Each number is 128 + 24 x the weight over its row's rms, rounded and kept within 0 to 255. Layers, rows and columns count from 0. Numbers have three digits each. The size before them is the row's rms in percent of the matrix's.

# down: layer 3 MLP down (transposed), 256x64, rms 0.563, rows 24-123, columns 0-63
# up: layer 3 MLP up, 256x64, rms 0.601, rows 25-124, columns 0-63
down24 080:088148161153140149152137097084131096148113141109144128129096125169127116194126125139117115167069141107123156120132122129117100143119132152153107095110145162090131095123149086111107112149135107
up25 108:178124154108101129143114166136106127084095159147130151126165148115097171116112120168122131144116130169123090099093122164148135178090134100120129131123085114137135152113124143118155118140101093
down25 127:184155119114122107132083135136152117100187144129164141137063126131132120152152106101106110120147135123159117124128139123155128138117128137130119125098115137075113132160132136130131127108212141
up26 095:131118128114135140110119075096134170155136086138115124097119089134130139166121091140157142129156126138076091124105102104133130157109126101156173164135164088108114089164124112142126141099130139
down26 102:120125130143127141137110170154107126096131138117100117131159163156126134135144174120134163178131118175161123143093138155106099112073112138170121141165110147123127123089156131095140103117076128
up27 107:110140129087117095176176097109107140123120156118108126151128169122108072141110127152110123140138115150121147182145119148117126140101151161086122150114162126133145126140164174116128139154117079
down27 107:111148132112133089116132117136108134126162115125151149120106119163108147116113094126117145143102114168145121119134104137077084116127144114091106127098132056146176095105122130163116096170165124
up28 088:146183109113110150139149060099140074091131093143138123117129164135147123126111174160156112106103121136138092113133166162150114125113148119168139149132125113122165156123115151133107128123160143
down28 088:122136150132163117122144121127171159117144091092177144115113115171157106118130133122126146132151152109122137104104138164133120159111144170146102068119096136136138083094098109115139104119127182
up29 097:135107192098126112166153160093109098117081096106183138151137106109127146133126123086146080133105149130144115151112139138129155116099118155127135142134145151099083122119152149155153151128129108
down29 090:132111153145082153110104105106183142125124132094100107127122146168117133134152124132109168165165104089137135170079141095153084139121127137109114077108128124125157136101116101139144128126155142
up30 104:135133153153119100150138123139117120114136106139152154115090135136140175147153144135125140167112131202141119130130125123155104179047123132118157169103111145129121113131143140097160127150109100
down30 089:126116109112141162099150082136127127130163143105100110121118101116123135161117113082136151113108126100099144121151146143104157098212117107112113134171108096112131139128085117125113158086143116
up31 093:117133113134122130127075141112139162125098126137095118128116126143123144133091163112096177130162106153172123130126126176143132160134145116101110081137149135129108105128100172091191102139155113
down31 098:150171170154089167127132148129064132136139096120139154148109110121150100106128157122138139119111127125178101118157134136117139149113130139072144149151123146115109100107174100133168113167125117
up32 090:104098106097194144122109125106159175130134101156151149147096145156131098105112083126100121139170125151112123096143122138153110160158168134154149128117139099094138107134148131153144104157119146
down32 092:104120132146104119161132125139146173135125112117138120104101101105142136144155118112136159148079175126123076134139163120131132113146175144085121107115102143116163071088111155165142103147121108
up33 102:085112099140151108116122092103124095119119076153112129120151162146101113119138119117132095129153127134134091149132139100148151128187086151108142127164103108078126140138111099144073155144133137
down33 075:154099143106107136098144165123108154143144157130107164132139103152144102158110170133100148147115134120166141119128115149096110131047107120148126128140134121127139133110118141090201119115111159
up34 108:170126143100148118120088097186137123152134110107152120140151180139122152103106108150181124129094158115154111124129134147098103148107117165098107124157115133136122123146175111183135127107131128
down34 106:103149078093109139170181120128100105082128085143144141094102114137135167126100140122134114081136138143171127133129135152099131182133162119130133145123161130104142153127131156147107129133161146
up35 108:116113106082100128142133109109134140122161096138142136166112108101104105131100147132147131114131134107087134143106102154163097087101135122141142142141149149216116171127119126100113155089126133
down35 089:159149109118146126111166144152126133101119129129108139117151087178115178137132131122117128135128116132185141100154136106149163171103115099127123096122090124095126081149133127150122104168117184
up36 099:101112112130164154123180114122136122103130132081143121063129124158057100151139112159107128126156101135096109139109108138119142137079163115098137137116110164112106135138108139116109120142140158
down36 105:106144118101137140106143107110114147138095122119130160144149107115094129099151108135116080127119126139114104103120118093113073078175129138135187140156088120152119079154114145128151101132103155
up37 111:137068094144162147148100138136161120163154139119118132104180149137101169113146171112109153140124091109123101153157092129129129117148106122153136123085137120102148083129114155091145113153135122
down37 120:176112104136081113105137146154105089110115140162106115133142089072119130119102134104152151098147123116129124133133171106130135121083146131143105123121090150177152154142126175166150114140113128
up38 115:170108144094103159091137122165156116114148099130161108124129136165125135143114132097129117128124112136103177139136120134113157104112147186129064127134119131158131113164159109076168146140135125
down38 113:127155107118141137180113127130125114103131133133146123149176165119163049097138132164118100140141123160114122134090165127129094105101129091153132105088159119112149149106115138130172134108134128
up39 102:100108085146098109145126126147159122118114134146142089103085085184132111138134153094145137116143147154103087133119119139137126131148144158124169081119154124133107077138131186109131099135126133
down39 099:087141143119132084130163124144111134138111118115144136096174138118094125145077150151067157100116143117135123096149107115127148113166138181124160128130094144119113168142128076134105112149119123
up40 101:098104161122140120114145113128164120146151139089121093105142113106102101133093102093143108131136110128120127166086087110117146148067126116110123187103120154103153133149142160127093117124131169
down40 096:153081096140121156148176142157151104123146180091161152110096116135120111135132155092146175137152122113166140123119161160131129103112143127110098167123128115121080139160144140144111128162124110
up41 094:127073124116110168110086118096176140107122122149157137122141115129134082097142176158079146135098146124091118154123155102121163086148128143136116135139109112158088110106118122141151113134120103
down41 107:116115078147119098138131170174105096134117122107124136170148175137161176114111120109097114124138098155145102114102147131167135150123139103101080139105146159131128124109084128106135125109160109
up42 102:146124128126115124114119095170135127117129130145140135154146146118151075115130187175111082080122087116112124115089144158140113180120123110140128152112107104152159142086089103132129146139122149
down42 100:134137191149138112123134116125093110117112157144106130088146167126113107130082126147146135122167137189159194133112152106124137157128157150101171157155113128120124135138116098121118107114144122
up43 106:123122097157131185118128130106139145110131131132140142136122153165121111158129123143083152161122146119116121158157127184105159140124112076123152163106139122153065151159130099139136137125181142
down43 091:147102127116116110140081129139124097120172090102139148154187078121121086107094162132133177128157119132129109137103122130149126142136175183091128138132145142104130121120126135119129142140084108
up44 094:130133142104125113122153151169133156088127144139097117136150163126129110094103142097114115120102097088133147150136125151095114195087112164105121151106102135097111113129142160082154161153113122
down44 109:103115119155135171140141106111133097130108152125151120153111132109115156156154131205132140134118156124150102103129153080137098148124105119147108103106142118178121083156134082103136138121146166
up45 123:109106189102092111166121151149114115123144134121135120068138103093151130146103135153103084075095113147104109165156170112131143112114111151134119124129145107152123108165130122098115134109139149
down45 123:162143094127073110118196110126132150129145133127135160102146141111180105097124123149130172132143105106101115122126148130099125162152140125142105115078112118082127148138114111120138144110173094
up46 102:180116114131152115146138145109124119111088079105123152149107140113114138161175116118143152160165114131162083101094152096138116133118145135115159158154144120151164141125145162117154137150087095
down46 092:130154144128099149122116121115126153119162211135099142138126098131119125118130097162168102127095137106086144146127182155112186127157097126121120095101138093128124122109112116151134120099140140
up47 123:081124153141115121119167138136111148144136162134127094062098119146123150104093139153105103085121097108101154161144140159109172118105107156133123130103119132096148106123151139116115131113181156
down47 141:137083167124087095136187143115110145122131162114138142124107139093179130111141124120112133129127129090078128152118149140120170134102171128124142131065150128082107117139130146121125111095138121
up48 098:129115135110123145149138130136122138096131091111118102155135108174144158143072140160174124153104130148123121155106167180149095123114161138197125103113159152158140138123136140114149152155132113
down48 102:132097096114121147111121145154176101135114119146126150116125129122172118132199113109158124114149145140116123150117097108106100143135095155091119121121159151134127093105119143128179117074115177
up49 093:106133124084131146136124069100162108155104120131126149128119145102118091132116102103123128125099122124168142081108120136150111090080141159121182171153118148169171135127121113134110143143135104
down49 072:121118123146096114145140170143101171098155140127099117129115151149142156121117150193123109171121172133092146161136141100091139134153181109119129118118150119095108141104160097099130114107150138
up50 108:127092114140104160139139138145146101143111139153158104132165135174125141135138144104139144194148135121096074180112148133118106101136126147154112172132104124165114108170139124123118156159156116
down50 098:156137185134119110114093142093138161135127176111132090133172069111138122097098122178180129096131145137130147130114118122157116119112122150137134092158147140111094138131087126132127127134155110
up51 102:126068144136137132127123154118099097101136158087126171115131158137102146131133091117153128185172132154119120111136118169138119137076134088100130155090102120115138140149133142157119096140100121
down51 130:124121128090156104130114160137123122135144125139125123126161138113115144091127111160116112117118084170122103149158147122106148136136119111114117077126147098137153140161121093118077175148113047
up52 104:112116124126129134159138104105127120116159088077100100145137098147156122114110111145216124127128116126102103140129173118126090141141185104120132132157135129136174112102096139132115121140127095
down52 106:137144126128141113115143147154096091174124163152112132136133141130088082107072135105124130107132162118135147122174150140119100139092076164173137125135153083100120121141163101138147119136129139
up53 119:118120143141118133131189120138180147127151135139159071129109120141128100093152131125116121124100133116105101159116095143096129165114131142157154177079133147144097122173098121079130115134118128
down53 127:168166092094115125134123162163160115156134096143144150122185125147134143170134126140144152146173099129152129158106146105162122127126159142090087131136107110144159109143150112113166139108108104
up54 101:126146106155105151141077141122145145150116145133125145138095178139115137082074132135107103156104147108154113146148126164116163142097087058147132127137138126163098132131118109143116113118119096
down54 106:154110135168104151153141097129179162109133158112129089127125104114102098119161107133106108109136121111120146076159102103123143161116174098118136071145160116166123143139136101112146103145126128
up55 105:099123130119090166120152126152207125136126079087112123170137119145116088121122157125133156125122093105122130139097150141157112141134144132108146153123090143123183137132114118129114159163156101
down55 085:149127136131136100118086142119140122105110173108144172112072125118149082168120070137124098126145148144142134132113180125115124099104105165133113132125163111084115142138114137088160109122129105
up56 095:136123109115119148117115092129155131086136097133119119172139155145170096081082139087139110102118102095107102146128123142143105103169137164118088089156117113111128131150121133134099178149123111
down56 105:137160109144068139140193126164155118125112161136130099131080123122134117142162120111153112158170130088129121122120146171110181156115135150123112114112127118097100104146137132153138097144115156
up57 091:131125090116128194121132145132142109094145093050131118107132124131132138130138113127114123115111137153105113129081120169184161134150132114119123144122052110112131116131112111144098119148117130
down57 084:151168132103163121174113144142135127117080187139124158144105149136135106152148120114153184129135123108166119112127134112118139135137152135177098160101126096111141153116145123074147096107136113
up58 099:147122111125125116132078107148129175122128117087134104153130101140113121127114131154152157125120100138149137123132146141142151139129137115081134066109144148143166075147098155068156100167109115
down58 140:141121149125149121113116128109182132133152107109141101097131120125106058107115122102153149093142121109108078130115133154146157147112123107125166146092163160069130103129097121139127135117092099
up59 092:114146113129142155134122111138134137110103138093135099148108155126119106096149098143115143148102173078126103112109126119150182132126111088101128188123099150108149132107159141132058096131124124
down59 096:087150133134111135107148134132140092142118125124134107116105121088113104118127141107103121078141151129156111123112063129101130117138088105123126119120121109124101076112172096091098125159087179
up60 103:131146097172107182105102091126094102102109061137102114144135126156141110108153127135160142111162139129116114108106102159139149085127111132167124097146127108084144117138103116141145159150125140
down60 115:095117141154096109146173153126133099123118170132148178165117127149125127125101138138125083145136113138109140137137149090106112166155095118110159135093102101159117117125127083154082127114087103
up61 096:168120155107143145122131122156110114158137100140138106112103134183140118136121075127135155140137142111168157114131128120130129072120125136154153116092149132127197120164170157175120121139103123
down61 090:106108110118134069110141156114150110128120140136175172095133161090113140139126146084119084168117164140104133122112098122110131158148149124104081091141098144118094112136139112136124151160155138
up62 086:189101113106160104120147137184128124130098111130121131123091127112133128110110105138108118145108150113138122119178132134107155139076114140136132166130118114159089163144186117149098172117143111
down62 098:119145097147115165119082135110114102190115119109144097099152119151129130131189156086115109154151095100117160151122119112104139141129123130112140104139100122103156098108154138080128118096101116
up63 084:106109117182133120122123153157133127141116118145119133096136142108103133103138175175072135131174091080149128136113147097142105163110122118143131164150150169125120127145157158096124090141153124
down63 081:195124110141113100083141132115117103091158137144102145131136141127101128112142179096137154108151148091146126150098149088133088126161147104138099150102124114120180112116143131108118143125157099
up64 106:110142114108097097163111108121098094111163075131127130130125169108134148125093076134140095121156115106134125140142126114094136115085109123065127157141118108113151149121160106153130179112140108
down64 105:136129117123137133109137162114121152166116121140158171131122143134142069061112156139116159146135100139129102099107129115114130155097114145126107115111148183110132158140123070144156151133141081
up65 107:100091135095159159107130121138111124104120088185133090130154124134123157117130121143131095146132147152144103171084157168135080178119150140171098117106124137143124113132145115169130134144146128
down65 109:153125122177129102123102107116137147173101148082140162156144119120152136139114116114103164127136118131096153127159128125150169103153124141147184140161133130123141094167117101060115127110111137
up66 108:175129112093092113121145109131079142132122133087088172097157096127103174148158107124158125105157110116113120103119123151139154144138130151076105107118100103145167134119113148146158152124142117
down66 112:158115119117117128099107117148135097123136046162114116138093154143153106079101138087131156137118127139138108127089068131121087157115155138123153120117139147113159114152153157109111116118141132
up67 090:146110094121103094134133117142170157093117155145140144177140153178126138097114122140147121152129139164130099148151102151125130127096158166137138111128122077091105142135164163090149123139106093
down67 107:093131160118090116133145146177136173132090110161115128138143133126123119146141114156091141145066114145147134095104094155113100155098130138150162125125087127127134128100129148134093161109175154
up68 079:163081101145166118133114104128146112157097170135103160091117100139108107121133139132155121134157127094144146116134146137081127145133122153149140118171138105134096117170132184100132166093156131
down68 094:143110101130101130100159062134111127110114142134137155121121122098125114138154107129168146155090145111175135096122157133084121163106126144131158122160097149186116123113163137122095165111113116
up69 110:122089122149088107138119139151110096099127109128128122149158103118122103128121158181116144139147158149127070164145117096111129117154110103159130123165168168168092138135166157116142100117142117
down69 119:136095163153164128149105142111121163120125148132119103128090127114130112121144127142157142078155157129102177114140127074133136116167120144126129098083103131102154128109137115094104133134084189
up70 092:098140133133144121161110134176141128096150069102122134123094118105153144162157103136108111169160107116130144117086135110138152162129095105154122145147136135186104165103121101140148108122129090
down70 086:137122114083135078102146148116146121160099135116191097118145138132095110118116090094144117116102117125146112119137132132127138148115116156131172104134110157105085114144133198150146142142142087
up71 091:082128154176136123132116116120139156134138115136096144112107117137136127113153113112114125175154155087109108134141087139127124151088128101088190153121118116131089109136172099128094142135174101
down71 092:079146126108143141111154109074132093120164134128129170117136109089164154155082151114126136113118130141146146085110104108097099112129150119126083107118116134138091109113096091151126096141107151
up72 100:135092126124116130145161105166128121124093162110127143142139105136118134087155112123136164069124107094131108103165138108120154091139138135139080123089171130081121083144150156113147108141128106
down72 090:106153149134146079134158150123146138121172134136156154087128143146141139109121104110139115124135108127125148098080123175121125143071149115129092184121154137127068123126128094126126103088139138
up73 093:126132128083167162119108147141134115131065103123099140156126158158150149103101120142136148134149126116141135093149101188136133137097108113133120129140124074136152161085165117159112142151152113
down73 096:097173116149124110148104174146180132116157121123075124122104136113099119088101135148152119141095136096121158101183142116118150162138137133136111122148100112140129074141122161119132155107153112
up74 111:058136143129144110113118105150106101127155155097160116099131094091117122074133111173114166117121128133149155149097112127139142145098109118084101159104126115102134111184123130111121132105133136
down74 095:147120062111102138166122159138108127086119119116099164171152148134148147156145124089136154143120138155109095115133159130126107120126152081157086106082125105113119092109156118114137114127140157
up75 095:183102130146134133151146140124106158117146149130161172065155122111109156129155131143109135131189112138130137135101106116180139131124137120114150151133127158167186095158145156122128130118125126
down75 093:148173125140108119091131141153134169124168164146166093107130169128140141106114146105116126102140145153109172134125145099167128133124140086150119095107110094130140128146116117090136146119122199
up76 109:141155102161114104141089128144063140133092115122133200126087151151142166101160145103138126102117123127119117080165111140148141117127122133126117132145145109097100148096129140131122103105120083
down76 096:113090166099140136136159130125159143111158132125114123108107096111157152095160098159135118121122097094117121155102121087176146145136115162154126098132151158102088130155114133079117134091141094
up77 096:113153110102133119114129144143103126115142096126078120146095081182151104157151110140155105111136150124090136166177131153104157094084123104122146149158145153131094155149121114137104128108144144
down77 103:150118112140148166116111117129188125096084172087092122154136125129101159101130130110142134122097128157119132123094109153184121137115150141133113143149137125122116104091090134128073112156101107
up78 097:114121152141111104115151118140091163150166134135124125040108121173111115125132117176119108131137108154107123145114123110121155122092138142150153152093094134128119120138148153132089156083159139
down78 107:115124135110133126134122152182117137123163163120133140118125149124135123135133107127136119120131057062108163171122093126111159151129190155137103117147113129114114154098114130139160073125128119
up79 098:131097140132108117126126059097153095116126117109140145122183136114139119121099142133150145143117116146122099136125127149115110067193115108168150155177153112124124112130093129167115124142134152
down79 095:164148101148115122133148124130165131130172119151081123150146145105109146078144134125138127195132120159141131136130112111109081130095140131157113150134096110118165122128156106079165107121170128
up80 100:116140162088098155117155119132162145135145157095121095122102111131124091087126140138123101109089135145083153170087119164133159104095131150122119157108115146123165130110111144146100132087157153
down80 109:087120185115107119102101119177151145147122130122116156169116086129126156088107127132111154136138142121083097177139166117115167124122153134123124158146145105131115133095126147096108135119077132
up81 101:076149113114097136135106133141126123148134112082129145106117126155110174145174087117179135139155152136119169135149089142129129123156149105099157147166144063132142133145106145113140139137105146
down81 110:129113158125137131112115092100147123105176164128137142150158130102121136097137155197134143112128133084137124138100143145142130168107136123107071122114114159140149083116140095134150172125168142
up82 101:128125117113088130119126097135120113083121127101130175085118123162120118150163135167146096136170115111132150087179145123133159115060147145116162129149115114110149116135147157112121130127136174
down82 129:133126153165105172084141118150117164135090121138136081128118154087140063164150084116106117128146100119118120123120108136135117134146100107138148122108099104158117142123170125177119123091139121
up83 108:093158124066137101150108151108098126134102124125129136141162103109124129125087152082156108100114112116126130128076127152168101095117082153139135127141099124158154140091130143099155167134143131
down83 076:148105125155121138101116106140143130105156124172067115106120127145126129092156124170159159116150137148153147146144125122087129158175170111120120121090108163124106076133121077147130107130123115
up84 106:103125107099117129161118171124122144135088122083095113129124106152144160166161101123146113130127117127114117124138160145121082167057147124106151145109144151133145105157156155097162109129093131
down84 110:130120135108167097144122109142055142112069147119128111143104136113137144140075109086117089085164130136149100143128103155139146100121145130086152122138156150155129128160115157127113122110113115
up85 106:096135137146100120115113146143135113109159118093129134161150183129135086141088116108108104141101076163124130146183121144136173135124143110115115135124150097120132113074113114130150146128079098
down85 113:139173133110136154147084109157139152135117111115150149110159103117132152135128133118142172123109110110176115145075100115146113075125114115112093143109108170130132134090083141170128156137155139
up86 097:180094088095152156141137119117092139102093164117103130116135126172117145137144135111154116122123109080096100094102113171131128125130182121160103167137088147121128104134120133159141149120141135
down86 109:182160150122162122166093124084131154114114148127111133113100108110101156112086167111116080140150096127174161091143160141150129124130128173122139109139122124114153152108114145115130122136163156
up87 101:095174155171111095100090126128156134167135116149140109132145119103103106096167113130131137181163132130133099104115154101135149118099119161123159166152092126135156148112148160124105105102144144
down87 122:113140154162102105120092180138128108135130165140129135134152166086132120116153144119136120150144095118119105118101151084120174127140131161142206144161109121132173129129140130107149095139118152
up88 087:110111128124161121166140143117163142161102119090113115148120099084116108114149084119117164082165093146143107137118123169198122135122148123129110114144103139110124148094127165162119135126097121
down88 083:116179111147147144160127130109120111136124147138116115135116120110138130136117132195103149105141145172106136188133113112115127111129086106148085073135117130122102151137103142168102163122098166
up89 102:115114128127096149087132098097138123122139184164142166133129130112094110128138178193139120104105104132110136131119135153155167136140092149145081166139127146151099138138112136174112141138133105
down89 119:104146110099149151120118170092097122151161119149134136155114086116075141099155163152074129096133108159120115135138130131074171102142125151137126109164124126125114149128114124141073119137137143
up90 129:106166145129137127175090126137121109149122138132144155135170129116131149099162153085159145153139206151148114145127148123131127098139091139133141143184167156139142114163118139132146125166126130
down90 085:150113157090127150142150149124148180100149124114122142155126128153126109187110102158121113146161060087118148112118153123163120135117154141123149155100131164106145143114113171127124114088143133
up91 110:100090118098143095129129134124113100091121096095127153136161132099120117147104144184110134137102114151147109125130158123164153109165148115146136143118132053131155106119123161109082098139114110
down91 103:158110099125135133127155128162093126103092144102122119126174139147128105096108137118132097141167104123137164145114181136087130143104098119162105099097092112119149161100163124156122147117110081
up92 087:129133126113125126100134108090141146111076161093137172073103107140129097144121121105124150134140103176137142111132142147133133143102134110122155125150151098159174109162169145147181123153141153
down92 084:127151144145169134130129151135135120115122115135098151176116149097077111118123158108134162121117167150124083121130086101079137104104089124118109145106091090133134097127088121096087121138104124
up93 102:141108110098086131149137113179101105117159134139142138097086122173107148136103068141182127146138148150101131154139108140129137157074128127125146137129118137108160105170130111157143132094131123
down93 110:072176110123129144118147163145128110105118091138089114132129112128116106156102124134109134125123145105118125119171142080123112155107169132168130127076119131108143103115171157156112111183119106
up94 098:132100127123143149104099102169102132096114097144148150135170141100148138100116165136100130129128131113136102117121162123145101134195168155197095097141146129128137128130132137154155122167115142
down94 077:130166103122093147174157151131141130142122136123127117117091113139127110146137124134136094158113126123102185160130107122094154110056105143089145136112143121105135170097149113078129116090144125
up95 097:111139159153123150103164112100127136096082063149134113094145103148150136099132152121092137111091120140105119128154156134171164137147106105142163113112124123155161132131128105154173134105155155
down95 112:121161164121133118147163138171127097103105126138173130143107116116133126126148119140158143121089123123115136122070113123116162158130083126104158166106133160190153145120093095101133166131134119
up96 102:093182136099149118121074110111105122118138120157118142147129131169132121113112118166090124144177105134132146153073116125113165096118119187149146133110103108114126101128118129154131112127104088
down96 088:103102118150148161141163115112130112151138153123139134149135111075078105138097109144170128117164151139100175127156118177124103092127162088128130147126133150139131143125135117171132181111151123
up97 096:132126167097116142124150092103106107135113140179129130090161122141102138122132100136161119124125118109075137151130105124144121111162104131138122128177135102158172164104119125162096172154176138
down97 099:123121128093139127148160155122084105152120099145131102089173152113139114090129132099089136142139154149145123146117158096164099137120105175106144141103138121095162143142150156075127112125088110
up98 102:107122147151133163134154145180132162136150089116104100136161114154111145105136175114084114155128131100133150148148134144114140148181091155138120124128103106118158184108120133115185126134125133
down98 111:091149080146159122152128117116155149156161141141135163133136140116132157176171105122169140110138151112143162112130111136106144143107130119086145135103158129119118109151168114157090087179126146
up99 098:111133111144122111111112123154156137070170150119119110167110125105117101157120101139123087111138115170135126108097116108154123100116148122120111175150111112139150149135095177137067141145088149
down99 077:178126092130126117148119143108091157126140129145106156136124129098106144099145094102084139123111129107143141109173096148104112130106059094160103118104146123129121109141070102141155147129139139
up100 090:117148133100139131096085135116162170146100131169121133151128124137157161081117137149108088092164101164085121123091129123160083089119162139147108145117140122136139130106159133136109148143093119
down100 090:143156124125107149122117123137150115128143141149126110124121105123138175158135141105101154094153097102089101105143115067169098062108151121111086106129122141114153109112138101143109074125124120
up101 105:119113147167127122149165195144144152142128181103101142139158130085129145103149123129136167124138092130127150143144145146151148119124181123130128175147153128145126133119129155088087154145107099
down101 083:145131093155160151114136101109160120131113151146109116095095139129121117127114136137127127138124155168165116127110131154101124169132124126143132070089089139110163114135131049140157139094155159
up102 099:154148130137105123128133109093081152177073120140112159112145126148148161068174097095137140125132127099110129104148120133132162094170145146146133135148134109098129098111160155116129143113105149
down102 095:108128116115127079129100149163115152109166189154126126115153129099121079123128126104125181084084146117125147140077151142088141146132114138161129122124136166101105125147104139111136101123114128
up103 103:169115173145140143131142120109091152136099102133151151122136143159143148057135124133123092131135144147120125118134121171152112085167131121134161137139117117146145138090116088159118196114117127
down103 132:124135116113129107131146095094083122119119179149149147125105155121134149142111103157143113066113149125118164146154115095130136129154174090148075135159119139146108152127118170139118135129080106
up104 109:169126086086146152113089136154151140128096136141085156140100133164124140128124156162172110109180144119110134103165115143151108148127130087121123119118120078122120155131169150154154153132135121
down104 114:138147118144140132125125094123123105116167129147103096135113136110160116163116100101193127139138173142161128183090136111150102105113119112101126147135104140135122160110085132090116133145105185
up105 097:138120108109071125149157142091143130131114139130110113111113140124087129150095118118133170156135099111096140145150147168118132108072102147138112111108134124141127085158111191084092112137142144
down105 073:133105110117167121133088087110144117154125101115118153140081129123166096108144143135104126146129209150126144098111158126178105122164128144159102149143134129084139156105135128132136152103130144
up106 119:150087131131113136096112113145197146100134095123127136116103100161155091171085153170098117111105134145137104096151150133104165153148137127103111100114084139118115120123104110138151113115105133
down106 078:113150110114160096145127152108059149153123142130138112130140138099104170063142090114156140119115104113110126162084098125129089109098106145145125128123174137110139106136142139114106146119142089
up107 115:119145120088176096131119148142113119093126134092087136161141156137108157135155116125137070149088157158113118138091152153142162130088133101119149142158112107119140188100121144115113121117131121
down107 131:092122068163138066124138156120143108120126118123108139139117093147108135131097139063108128140143114120104146093128122119111132141116195111161115103150136161124117154115170112145139110110154132
up108 104:154104152115118090162105164136161135126121161145155110158112097091157111123121102139130093122119091156099125154099147157154096186110164135143123137065125130142123164134116137125152123147142142
down108 095:078117136138128129130170124091090111111164088138087172128139109147148133131126147155124148116112126143140123115124119143133142056142141095114144112129092171122158142142135138138058137159143128
up109 101:193122108098115139163131142120131141097143126177126104128126143116102117134105082131133106160135150140102088140162131125138139163104103117111127166129126110156094123149146123123088146054102126
down109 102:079103109168123123095156111111089128146097089117178105138175133116110121108142116110180121140116121133144155140113109132164109103096122138174121111085132120124146101141112095129170130121131098
up110 087:152134146130132088150139102148137152149120153123119152067104112124122074125113133132124101106119110186132162106168121127113167103135157177085123120144128092150133117130154163133133138103160103
down110 094:144085156136116113147158157123138133127157105085099134109099116093148117082150139150105081146126134134141178146165088157160141137102146164152165120143183115149151125131140129128149137112145128
up111 098:128149115140126165158123124119144104101149104124087118182157136132104139152082128176109149113121131126140118138157159145117155127162135106149185174095143127151167116121129129146164132125176106
down111 088:138133104106149142109156117151094085156145159135090127162107132132092131122118137105125136095070130156158129094119120081160146103126146140086099129173116150136107082149147125152142141161135125
up112 106:104112148078153119153130172142115105116143100103130161131099109162097140186111108125067129150161107117108114138118116096136154132091134111131187135113164132137125132133145128091109130155112126
down112 085:156169133144119122121149141106149137125146146173100096115126144093139129122096187130195118116137169112144161100132152135111119092141107104083130120130115147107131140112095094151130139122170161
up113 093:125110107095160134131127132150110102083111128176141112113141133144124098121101140123136102144100152204102066174129117139102098157100129123139110129145131106169135119132111156111085138134110131
down113 123:120134134118101129163143129121173138152098100152108135131156119135131121095145141163114131102159119115102102148084117149125133088150140152099137146144163123133055080082129106109114083127107138
up114 109:157141104105095120117148137164137129125168102112136147120091141136108152163110130142142103120110114133095096141128126138085159126055119190074094103112110110141124120166138148116139128119132143
down114 100:114160164120100110121139128135097145096120136104125151095177142150106141092154103139093140124119091108114133125098167167104108102098172119180144155143139113128120135120157109155130083107103146
up115 095:126119155095110129170129132133139130119120116118076141146102123103110159164078075131101122094140131100122132141192136145109150117080084109090132146119138141137139157125154100145147146148154124
down115 089:156124113140141138101083178160154119152163145136112085140127126122122144094112151085099161113151143158158114109131087096123152138115099139103123124171101146137154072145125097101124136131120146
up116 079:124159140152123089162135145133120182176133111133114089137108126113180149081122135146150107081137145105153100103116136153130112140080088139117120147115143163135105130085133159107148127117109118
down116 073:109099144124155173119089135103117138125114142120152085134141110088159111156142097134130130139105121118100134122157110131138092137121109168126144063110101090080143145141093104105102091119152153
up117 097:130142144138128102146110137123120134150132100122145140151159159165156131106154114130168111119173129117104062092113169116168153112117142111151102144156128095098133129096150146164078097107118119
down117 107:165116077163135155074151121073132133128130134140096112159117117109137105136149149093126113130096173134128132091112119104080098138093109115149131135167098139119110112110121133126151158147134170
up118 118:128131142131143121126165100156151112093116150133114083103107133137109133126119112206142143133102151151164110143116159158137118180063137134092107134106096127132138128129171129158106112113147141
down118 078:120155123152110122136133173087108142157150131145153152139145116125153102125139151089119126113127144101082152114137114118135126080207166122182138123143173124127096134138104128090142127112121144
up119 101:164138128096092137134140095144136113129158152148151153112094129183153106106146102150143126123124150161133103119135129131138126122105129099120120165112114124180064148171149147178110154127092125
down119 114:105124123121105145179123099128145120111143161108148103155161099144151101182139126110154109085117099093102110108124100137132121111157135081102097126150171164166115131122136133147153158114128163
up120 101:124099132139145110117110097125133144125131095091173116112116116132128147151158090094155117149193160146156121161128120106124095116145141130069163150148132127106159116155164157134114079139123139
down120 116:147106123133101126154150118156144111145146132151129123135139157134103129135147153123095135104132116193157135147151097089130164115116090093138072141126120092168075144109131113168131149128095162
up121 094:136115176082180155131138104138150180110126134135114175127115132106141109136114120117129108120174142141112149151143086093131126117118125160149112132137162121111129139101171188121134122092089110
down121 089:135089130128142115166127147111154115128118084117101150127105179093106145130090152127105128121108168141114111107174155128125150132110129086144111109074138113139144095156114108106137167180148136
up122 092:155127114171181077118120107125108117143174108123159164090159128127122113136129112097140170150158136126121115141150098110115205122123140145119103148132121096108118134155169131133145136148137149
down122 084:127109183113086129131145161119196134154089117127094116177099140139116109123137143143084119109103116107134138153120159184161107137116136119129153112117119159142120120139087133092118148133143105
up123 102:153127139125136100145125118133101129099150135094098144158137106171158110118094176142153130087104129099090157143129090168132107149143161118116105128129107122119158179125118138084172161123102123
down123 090:101118142135098134138120157119180099129151120144145156124131093065113123127182123110123170134147107089100119153124188117130159120120115116098161109113155145143117158119150118135128083147158115
up124 094:117123175103161117103110070131090143151099107101122093119093129131124111083149141146119135098115131091127109114108174134160090138129117181153111148127126125109108116095151119126138169129145163